config.yaml
n_layer: 13
d_model: 64
n_head: 2
n_kv_head: 2
head_dim: 32
d_mlp: 256
vocab_size: 512
activation: "gelu"
norm: "rmsnorm"
norm_place: "pre"
norm_eps: 1e-05
positions: "rope"
rope_base: 1020.0
rope_fraction: 0.25
qk_norm: true
attn_scale: 0.293
bias: "none"
tie_embeddings: "early"
parallel_block: false
extras: ["some layers without attention", "local attention windows", "shifted keys", "a norm on each head", "value embeddings", "skips across layers"]
init: "uniform"
init_std_qkv: 0.0678
init_std_o: 0.0678
init_std_up: 0.0678
init_std_down: 0.0
optimizer: "laprop"
lr: 0.00334
beta1: 0.9
beta2: 0.99
weight_decay: 0.035
lr_head: 0.00775
warmup_steps: 202
schedule: "wsd"
decay_fraction: 0.434
decay_shape: "linear"
final_lr_fraction: 0.0
batch_tokens: [8192, 16384]
seq_len: 512
doc_mask: true
z_loss: 1e-05
train_tokens: 116600000
steps: 9587
dataset: "wikipedia_en"
Each number is 128 + 24 x the weight over the matrix's rms, rounded and kept within 0 to 255. Layers, rows and columns count from 0. Numbers have three digits each.

# q: layer 8 attention query, 64x64, rms 0.237, rows 0-31, columns 0-63
# k: layer 8 attention key, 64x64, rms 0.23, rows 0-31, columns 0-63
# v: layer 8 attention value, 64x64, rms 0.221, rows 0-14, columns 0-63
# o: layer 8 attention output (transposed), 64x64, rms 0.217, rows 0-13, columns 0-63
q0:143135138116143113125173101150099090106154135193149129102161106131106150135112167141162173135097131152124073113160169103093099141090123130117120139137128154104071134146152137123154095156150135
k0:143136125113103117136123077151087120145152121141106155125123139114060106115131128156133169122120120112147129121113156133108135110118139167150169154149123200098109124119132099168133143168143100
q1:154129108107128156126121172133143128141117109134132098122140127140132127126097116106171101133139124141136121135132116152104135121106121123131149124127156125124137143143167091150144111095101136
k1:143133118136151102161131090143104103114160094127109149148098106088080136145137169129130133122108133151149140124120115160111134126148109180111145137134120160126111098110121127106118085136135120
q2:101098126151148106128110145132135122141073146117170147145087119169146140113153129111074099133100122130135149129146108150140141067131113124120124089149168097168172158099128108097093148075076133
k2:106129096147144140090101158105146168123110180108157119136131163145129159117125104103109113122135125108064144111130133123129134096134119062111117086135111091169135152108103156122141118132112134
q3:113138104123127156068104158111140142102101136091137105138123131135167138078134099126095104112141106135135142125173114146126168125132127088154163150158118126133180124102136125131131163102110121
k3:123138107158134094124124116139133154103093161106111155120153155160101126134124130093106120135099131131129151136141121136146143068146115126106139135123151135155120153136124115104121123120147115
q4:141094134096117114159165099138071108125157105142079085086171086102108107135077140126168177115138146119125106128104149114154143142103172126180105153116100158059093112153149154161179108156182169
k4:153128156098136149186171112151052054141181054133120117074112050086111071152171154140140133115145170137193139108095112133097142183123157178147149134110150134040111087153169101131135136143126134
q5:144145134127127117149130090125125127114138102139104116122143138129114124153114142140127131127134150108129125132102134114142107150122142128128129143105103146118101125134116122144139113148143132
k5:122121151108147143158127126139089094122153109128132126105130100109129110133141133132138132126137154144156132107100125141100115136130146130143128120107139137098114115137144123127152151128130115
q6:147149077127165099098060135158155120111074123161127123121144159141158102136167148133071123105147099065093135149149117103149147122135119172154105141127134132160179101132125131108113094164115072
k6:135132089159125142096062158139159155135084148093115174150155158160152124141117120137076094128079106114102133156131109130156122074173118101122061150166126110181170153096072118105078127148125093
q7:093096130149142131132128194164128163121140145117135129127127109113108135087165097103137137137118096151143133099128120167095136082178092159133114058132182123129159149092121141077098159089132107
k7:067101146138135154110131185164148179094166124154133128123177120141084132079176108097171164116115100140118155107138122135067082102180107159116139097099151137136134127118127118070099165143145115
q8:124147143124091149136138123161126145156171139080122137062112142100138145092133128094136121097164149087084075113159145138145130113122122146151137124173130136140173108129105198145123087155135146
k8:142150136115064124154129140144135163129149138080092129084127139129187162121131115106108088098129088111114069124138118121134174154125096142163144129190118144129185109098101154133129108164137160
q9:107130147123121136143140146106099117122181150086126137105093156126131095107108134094140179133145110103138073141086121149118179138119135110114188126150116142109147143069131136135136171079153165
k9:083114099149075146138161151155106129136130123105158125120170142115144097095136094128139148150147116101138091120087122139151132126052100122118177147133128124129155114067126068106143163099172137
q10:132164101113132126120121119130112131059109118130176090172171149196090182115165126183139114143112135154167084145153157119111129149151125164154102144102160091134141134126116123107137163116099133
k10:100165111102138176086102147114143124124116100157112107158145132145111134118126122107157149126088110165123084152142143112086145155152119117144116146109147105110081112126116154144165130100097115
q11:106049089154147082167145147152129149109102127124125109107120142076170111128125149120108109120157119111117224160155108144155124116089121151142103119146152129142064116127141153102136082170141106
k11:129060128170149099158120127133087119125148102117122138097101152128146139142115152131132093111145097112111207131164093144141106119123117121116094131134152111166079097154155135085157083163097113
q12:135118156180167143127164157101110134167162082073124159113132107107135135142105132125222132089108099139116127173144154133157142098172163151131139093159134077115088144137159132160142118140157153
k12:116088170177166118148127103135122130132106118105158140122148108148102146140149119120242120104144080122046100119173141115133140090165149145138167103136112115140096128164148140102155158107148152
q13:122115124177120145084147136154103093189100145142101133133094068093163127115127133054158127146089062132106129151133185155167170084123156161097079136114170112139116142128114114134132124117135145
k13:082104106164110130110187118096111048124132169094139118184154120146184132108153123091113089132149136081059151124143156157131159102142180191098129127144139103128119138160129124138102199188134151
q14:141121153109100207185162116115138138190139155139107125107086108121151162120100138155113118118134151141126188145143057126105112173111124131120151138136072163127109106084109134139108152112126200
k14:135128149108136151141138140143159141197170175145122084085133116120144157139093134163110156106162128110109151124160081117123132152075120170091177105109089157142115139086083170129131108117129172
q15:139128087160136133101124144140132108162102132142157145122147147131164135189136116179121138113164108106114126154178091107125155140126132138138141127162106077166125120113141124101106109108131075
k15:181086096187113117098131142146115097175131147145141153139093134158152125172079110141120153118138112086090106172134086102130173096092114103134141138165078083185112140143116113157136073129131131
q16:145117135136117150142139152148102118128142115117136135103104141119127125099155129129160140098124101108133170131122136117149139130080167182133130111138095086138118148150113136099120111136129103
k16:167096116146125160117121127159117149148111117115118096126148113127124106096146116136083116108127146125093141150112140111118130138122128200162145115157130120143164135095069139158098150125155076
q17:139104148165133116140148173135143132156122128162159128139154101167204093157086108128151124108148132136111107128110119100099125107087141107142073155121130104169149077083128145111121127117124169
k17:122121151153119113091127175119126137145141108135111103139151108133225177191091123120105173095151122160114176113124126099148094161138131161123120127076165102180116116101117141136128107150162152
q18:155153085104142158114141125122131117106127126167137102124126159097133128127166113147166155099125119098144126123098108144110090177137124082105119127137121156137113154110122117118112148095109064
k18:102141122067151139195158098124130128093113128134143082153129135107101152138170140143151161115169122163108120103134141120130130151159143091106098107113178180109129200171130167141115191112139105
q19:135136131079144122111082134148116149143113131102140146117136121112180141172174094119134166154133126150154161152109131115135119107091144119090143121149131122122102141108150139160147164085164115
k19:140078105093112121137079125127109115141132110105139133149138133143167137119139124128130128122132136173181113127090145108169130160073119068117149127145146130160088140168109130111156116099125108
q20:142107130122116125125167114132163141159153125081127132134081163129109100132173149105156145149159093086143113146115147111130103113102086121131164125138136112131167113146093121096109086148116124
k20:137163121149161108102101071119156126165146147116088135146054129080104142096128122118107104095133107082114176177111135138111079125155133166145158162146123144129137139137167121174092133092170094
q21:123097070148200119138121099104143164145131108143148128136147143157112143161118134108073086127149131119152164136082128100145146152141114111094127141091109157160146106109122151121119099119112143
k21:079124167152172102151164088126108132096147121154120151145122182136139095141100145092182130148125121145119129110091149121131151105137139131125147161150113150125112097114135154126100098100156131
q22:105168149145138100162119117132138130074179147084112165116120110110065126102102194144169144097108102115148087147112110100136128139106157137117089134125132159093172203128124119122142162103112136
k22:126154143160110159142114087100117137110114125078151150150123138103148086107126148122113109132138160098109162137138130125123135157162123114121101110132140119062160125115101110145112111116118070
q23:112144160155100094138180103112133133145149152064126104123165155076172129099150138172149104151175116130097119154119101119148122140136125114137124140115159163135147157140115127102168136114120115
k23:127124098102091104066107092102170134120188155129125081181158094104157143105142147154123115129136133150067130127123114131154131163145124105134088130146154153102147134140144087102127134125134132
q24:162127127101100103082115135095158112184121152121103176127072147143149099155133093185115133151130134153121046125156094150146118141133135123112126130107136085144112106118161139103101098131106131
k24:108169142124110132124125142076118149165198182174134112092074133117097115151125109153079117100172091114136130163123150131141140092112137119110125130117088107155112134152165126140132122146161171
q25:160131159148130121103102105094148127143164138149103093143134144164147091125112105150127173132129148123108106097141097103124073152164098095119122103065153163113110157108142156110116108174125091
k25:099122167128103160112099113110096127124106170089107121097155090142132149121141113154138177165131135183116125109138116128136109099121156121107116138152127134096126134156161110135175201153150134
q26:142107127086131152160121133100141130130136104133090125153153110102155112141126110102145151156162177087129114111162125146166149112098116123121148134095160131099164149094127118121130101163133120
k26:149125146146126121088124107107109119151108146136059147138190104113142125093142157090116115163142110078097142144160146125118105091131159080106165144144142128141167090106145119134152126154146098
q27:147130125132111117119126126150124107161131103149123135103154148136111167144138157131134076132127116082088120151154109170143139091139130150158108119091122142139149102109139112121129112152098129
k27:137117123165134113149123106156159143158153111157146122124153147102126132129110123097134140117120061098065132123171160131093107127116123119177128116144096118147165084147136140122094108123127153
q28:125140120082121149141095173124137078124121139164122146139127143126143150119082132104124136141120154178131110145136180129154135111102142155130140130143157146128168113175156131129136178157113120
k28:132135159144119094101137120149144159099090148098116151119153155170104116145172121128089099120122099131138091126143134067166092154117170107154142140138118108118197183132156123115127123157091145
q29:098034149103113128165115130076143154101107104086158132163128150147124101148119103134095124121160152098138108142110082148162127114106169122122143155128061126139135137143128131107145135078123106
k29:132141179112172142149120101079166127122108120133112124151156136163128086164121138096114105105137130138081122149082072102173158128176160092105117139124100151133115164124102123110129122163172129
q30:145153106077149139135113178156116135155134120144107116139136173117102149140127166117120153149144110167147115109082184129104141200144143107131117123103137153153096112112136126122071103122140116
k30:103151131127103154134130139176112148124109130161114132135114183119046136146117120136153129152134083106146131124106137103128109153106178165109185104134125151140144088134132154126097128086159147
q31:109143143096098148085128108093129136115123139140126156129109137099094164093133134066148159089096083129099106131131138148122164138120129125163157137172113123125169144127169152103142161136107122
k31:143133147091128133144106101103153138153103129129151153130088139129109132159137104136129127101116122126114144144152148124094174138151132101137097138088171112143127204132126125170131126105115188
v0:129110152171138115099147103132122153110141145075083120117141097115090072142164129105099142113144098150111139092115162115163170122135151087142111130125138132137120155128102113126117101131136144
o0:116166116079098143154086132076135086161095134158176104158116163128147170116121144144141129142100160094143101130125129118104098124112092163113199141125120147126133097118115118150168144173101113
v1:132156155136131131161117099114121148135100128170136133123126091154148127170110128129138142155117140133174171118123096135150125127114168097109102118152081130124104134142143159118099158100114131
o1:142106124123107120111123155163124094122163098072121130110129217077086112102165146127105090107138097115093077158135157127126157132149085125138168165112157091124143116111093086129141108138131110
v2:112144108132150158144108123109169125150153138116110160120099106132135143117094135128111135160128128136129137154100168132115093142132161160161155131144113128144120130118139120124120146144165082
o2:138117126140111133080166127152064185106120129153168096117159177132104100128142149109131126109101123140128125097156077138143139121118047101098115118098121127096127139151096161140154105115100161
v3:118125141130130144099128106125154122122143143128123113133120150121100157098097149152141121093136109125087048100124093125116098118135130160158135091118107101111167142136137106121144121150126144
o3:137123084130147128171144102141102136111091125146131114123134067160155133147144115111096126160100151160155204130136159098136177143087111098109122149140135175111085110103139144130119102099162119
v4:122111068166132122019100191083200201149066125054197098220145158191168150107131138109130034081100000090000176148205151125101139144134073143177097126141151030189255113100046141116071043120023096
o4:125129132125131127128132131130125125130123125129128130127130128128125127123131130129130132128132126129126129127123127129128126125129130128125131130128127130129130127130130132130127129126124130
v5:139125140143169157128150123125129109162147131111097137140126143129142161154147110102150104154142093081132072122147112151098162138158130132140109140106130153128119163117167173126154124128158130
o5:113146135116124081119098116136115151076161143118154145103130100126099135095111134139101175101137149150165168135105095094155114100102130161106153136172164086114142117154111084108098148144128133
v6:132140108129146117187140148125112134131168140148145133158121128128140086084145152157124149153129138106152136150165150129141135109113134149149165131118156129140135079141089095163113114155104107
o6:118152134137087148068127146103178156142108100144121151104169143132136142131087114089123093116121133188090140107077104128111088168143107093129087119111081148101137162125154153104123131116147166
v7:113181126130127103128141124144092120121155126160168154123106104117139119151162136121104086156119119139172127112108159128181090137100137081119126116103134135131129096094129115102127108086153131
o7:165109110140101165108101111112163116151142138108084110097167164131128147112093150161163155094124139102085117183160096132131175124187116181137074194145129111128161130152110108134107138150108095
v8:113128114140162144119107120111118127140109136142135148134127140156095098146110145102112144099141164124150111128132093104162123136113151087088139131149172128121133120143119116121132127115073143
o8:144128166081079114140125173126154106146122125102129100120124108096165182129178081161141111137122086123127121174120146128124119104166094145179104125156098097140128145123113125152096115127185121
v9:120125119116107111127157115153115138146125119149145100113150126098162141104118152140162136147107130102119138093150158150151111119099109100146076115124093121132129097134135157147116123123136132
o9:141139112165123150123107124105134120127131115130106150158116147159101076132127108125098097127115148177129144145102144131112160164143165142117134146089161147146133130114145115101141157107103130
v10:161116161094106123095118104123143122096158128110139122144107148155114165118150137103155124100133127135155079118105149158135125139130138139110069121112119116119151155109133118143115139115101113
o10:088118100166136148157126149101087132144099125153133110108126075096133105128107115150102141151121115088104168130167089106127162116102142138162159119131149165145111116143121098120154121146143124
v11:112097099111121143108103145128113113147173128126125111140150169088095148086137164143146138151146145106112125124144126119100105129133126155148113106134156119117135083115125126129129114195117143
o11:142165138151153131128146118120149183108094141149120165131119084159187124162107082123092106126084136163118161121114131128165113129135138097110100140127115150113120162132168142128121148056142129
v12:137162114129145140100125112097149128171111150181110145137160135134071102141132147122139157130112119113111149117116109101163122113125136149136160109108147117137099120150121182117143091150166122
o12:119140162122124091175116136152081134082131125091147099143114143142173165150130108133112127138143127184144105141126121120076118131149078084132126154166121160086149156103137084121122154117084121
v13:127150114135135073119147120138138135112134145104109147119128118137126113113122126123111103108127101160110148122107145107104133109135132129149197148088130134155118138162123101125123086109164107
o13:099119132109100181129136128107150116139125119148155093129135128130112131110129159110164181137148177118145095116172119152119107155105102165103101092150102145054142119108116155150156142187099142
v14:128132121126110097124128147136138131148121135134108118133154147151143140117129131115105125082136082091136139140143140119129132100130122156119140148116092157135136180144147135147126120116149107